From a checkpoint of a small transformer trained on Wikipedia: MLP 1344 SwiGLU.
Each number is 500 + 25 x the weight over its row's rms, rounded and kept within 0 to 999. Layers, rows and columns count from 0. Numbers have three digits each. The size before them is the row's rms in percent of the matrix's.

# down: layer 11 MLP down (transposed), 1344x512, rms 0.23, rows 225-238, columns 192-255
# gate: layer 11 MLP gate, 1344x512, rms 0.113, rows 226-238, columns 192-255
# up: layer 11 MLP up, 1344x512, rms 0.122, rows 226-238, columns 192-255
down225 099:531485501470522553483465468474485483506466487530435533513511482477515479482490463512472506500515515474440528497495463488502487550500488522520531524496543519508530463521524490494521479465497531
gate226 097:483504486476552528495470470496470501518514537509475503497531477538486488517482527494507522493498494497459506546571492483493522532459497465540516511550525496514459515488528442519508511495512468
up226 097:480509512461496524503484507500478531477452500511487478499490510519469523512464447517473469488484488469520501481546478461491458489563508482481498500462494491494524477489511496527480538526523538
down226 098:477539511469499518467493511499511530502410491470510455497496514480457540519502471531431495453469525513493484493489506526535501471491504483547481489505510503518453458512509494492493539523502546
gate227 099:494462486545511439526481518498519506533490526491485562533495459552491507525502494472524452519546539536468525523472557476491477498514470503499467510497467517472540489480440500529520518529474495
up227 100:489442507535478519468530478488511498486528489516498457506450449493512507521508521455512483502498516450555508503460465450477513499488542472467537527511561523498437475532527524483525545510543497
down227 100:524470506493489470495548522485483487534509491510529504478500452515499483512546516457525508483521501481529517523542512510497507482460579510526443487534484487507480495518523515498514494502476509
gate228 097:490532487502503504487502493510482486466533573506486506516529516518478496446512491528494526478502505511519510531495519482547506526526484506508489452506511472466508492472506528473475499542516439
up228 108:519541480527490506483507471500470492467475550484509475492504487485494547442507462488498518518505497508482496493471505461524523505503501518482495476494484530489528475516495492500505522518473493
down228 104:455504521435450549508498467524518526455511526523490520488529501539490521494524504482511479519494519476472469525487542481512507523472519542496531539526477511513513491511503497517461485511481489
gate229 097:463484563497539526471492513449504495568506477469514478474521531509479467519470544541528453515464527488475486475497533544488526521506494513483521540516526505482489489560475550531477479500496494
up229 098:467500456471520470478500488499503466431513519491454494490513498459492504525483500461524517486491513484495490516495449516490558566510549491513512538513500515476508512503482532496518483522489494
down229 099:480497472493518487498514478502493471463496504467498542463524485480506525548477475486457489489462478470502506483516466526523493520538527497508468519445502485463488455464509531511519499480522451
gate230 101:534485531495530497512485481455501497451515472477437447507480497462464513547462503536519490516477503504513507463487576466503514513438511502494449482525533528486488490481511519461483504547501438
up230 099:492520499490525512518492493525467500516522509521531465503532576532519472556495488569483495488478503472517460493489526495511509526518494477441495487533491452519461501482494487515502519511523528
down230 101:501488513549480535490487497519508526501473542489542497484531525523513530512476516498519518499511522511539472532495499477497539513440544495460503487516489510512479497503502483483469477526506541
gate231 100:493502499474501482503548491455476510484520474511513504501501476557506539516516466483505489486498520517493575543476525516520434510472533525470520551447501446496472499445492453550499480494484495
up231 100:550517492492531470496494486512509517461476530499517499521521476507449456470521533509494483473521483480503481477506512484495496502473476508507493456513471528499474475488467517488518515511481505
down231 099:481524520472444496507442484542512484456496482484497538506471477520467527458575520515498522459504437519503489468529478492494492513489483470459480528490485497514485502477515476553482567531493515
gate232 118:496482498512475499500473476530529513497517492472512516497497451500494462534451529538488478512544503519520552492533477482487504487500493519532485498507489507505482512483460529484564463507514489
up232 104:496484514509530513487523524506542475469503547472464468495510502533491549466519500491489496490496485503500482505496446508483493489486497465481506514502475512515551463570488499517474477502476496
down232 103:496488490480521512467498469541524481482486488469528513499485469494494478520442552526493459551530505509499506485499483460537491514481510495479528526555511518542454526486454507500538499461506495
gate233 093:496490485491464475503488497482464513510486471462454530472506501509475479520452473478496503497455516541492511512518449473497492482490445507488476554499517512505506470476508495513493522486442455
up233 106:480531523468501550540480485492512531467519488496465499473484502494468461506453477543509521480513498529479520495469463478495492488501527519548510496504513480497487520496512538503442471490478472
down233 097:448484538488540496473465519503477516504525468479470562483500504536487459492464495493508497516476489491519522470491494500478496499496519505521468502541451515534501480471530508482472514485494464
gate234 100:516456497519432512490521551500444491517563509486528496508478485525503448521493516515498515540536519478462523462508489449514476496487488501488521521513466470510557483503462511512509542459479523
up234 098:507479460495523460541455513524512451505504549498523487492458519472489476534515495517455517504457473508501546481514529477522490491484463506493479485439489487487526494481510556497503499501534464
down234 100:506488449487493504500505489505490468579538458506506537476469471472489498544506501532486514474535460481482515486515498491475496458499489524534508545492486489475525478474492524462510466457508476
gate235 098:468495483510483470530488471518511490515471532512466509493491451510489543495511464511523493529502513543454512510510491446471511472516453521534496548505539474552509511509522503499527521451468525
up235 094:478518533507447461467517520516484509488457486477504499508497544515471492522460461555474463506483471502543474498541479470513489503515497492479491496494503498514522509506501463519461505507478496
down235 097:527505504513469514451457486516466547535506478501511523531549521512464559475504486496481539494463505504481523460498498519517508549478492475497478459494491473507526522537480524546481488503518504
gate236 103:524486454463518483508525512512509496509532487497532479526483469482491535491447453486462466486525509478426489431482479477482484505486527475537487500511491507472498507461528514516555492507484521
up236 104:484533465507546542494504505501496499482493519504543485474484522504517486529507529492473513483509480496479514448514486476477495530515510519511493519516534494483449453485474546513547487514480496
down236 106:526543477495466493479493441463508501449498491486505473488489561490500501525533526535461569484506479490451497504490481522457505531524479477489493467484502467529526489489468523503516471449518521
gate237 101:530485480498451492497469496497446465465479433508490492502463495510478541497509531539457480480483501544466513500500500490551523494501478514510519496528477477554494474449501497510506474500500508
up237 094:497488508534496510511448472512496466462450515480490546503511469511510543492477504503510461510466475495490487517501451463518539502526481495535509475501494534530503515486498481434482481495487481
down237 094:533492474533425491508520500516484484498480495501530492492510520508465500485510523531470474504517484489516495499473528464528503515482514527500499511495505520497493515451519472500514486504511498
gate238 095:532486551494505525462468435524504492493487507480518505512531548477497511502527522531478455507492530470447494519456495548499483544533509559532471513534525461504499492508517516494453510494511524
up238 092:479491471502508478504498494526497504499495533467516475506533477492453468483474512473514536533487502566510478500519535549505485463501527520453544549561530506532522508447519461487506496493544510
down238 091:497508495518502490465467489500476491514464501486479488473505549491538511503510524504466505493474532480468506480494503530478508497505495468525495516519505517479471505582486435482520422486491481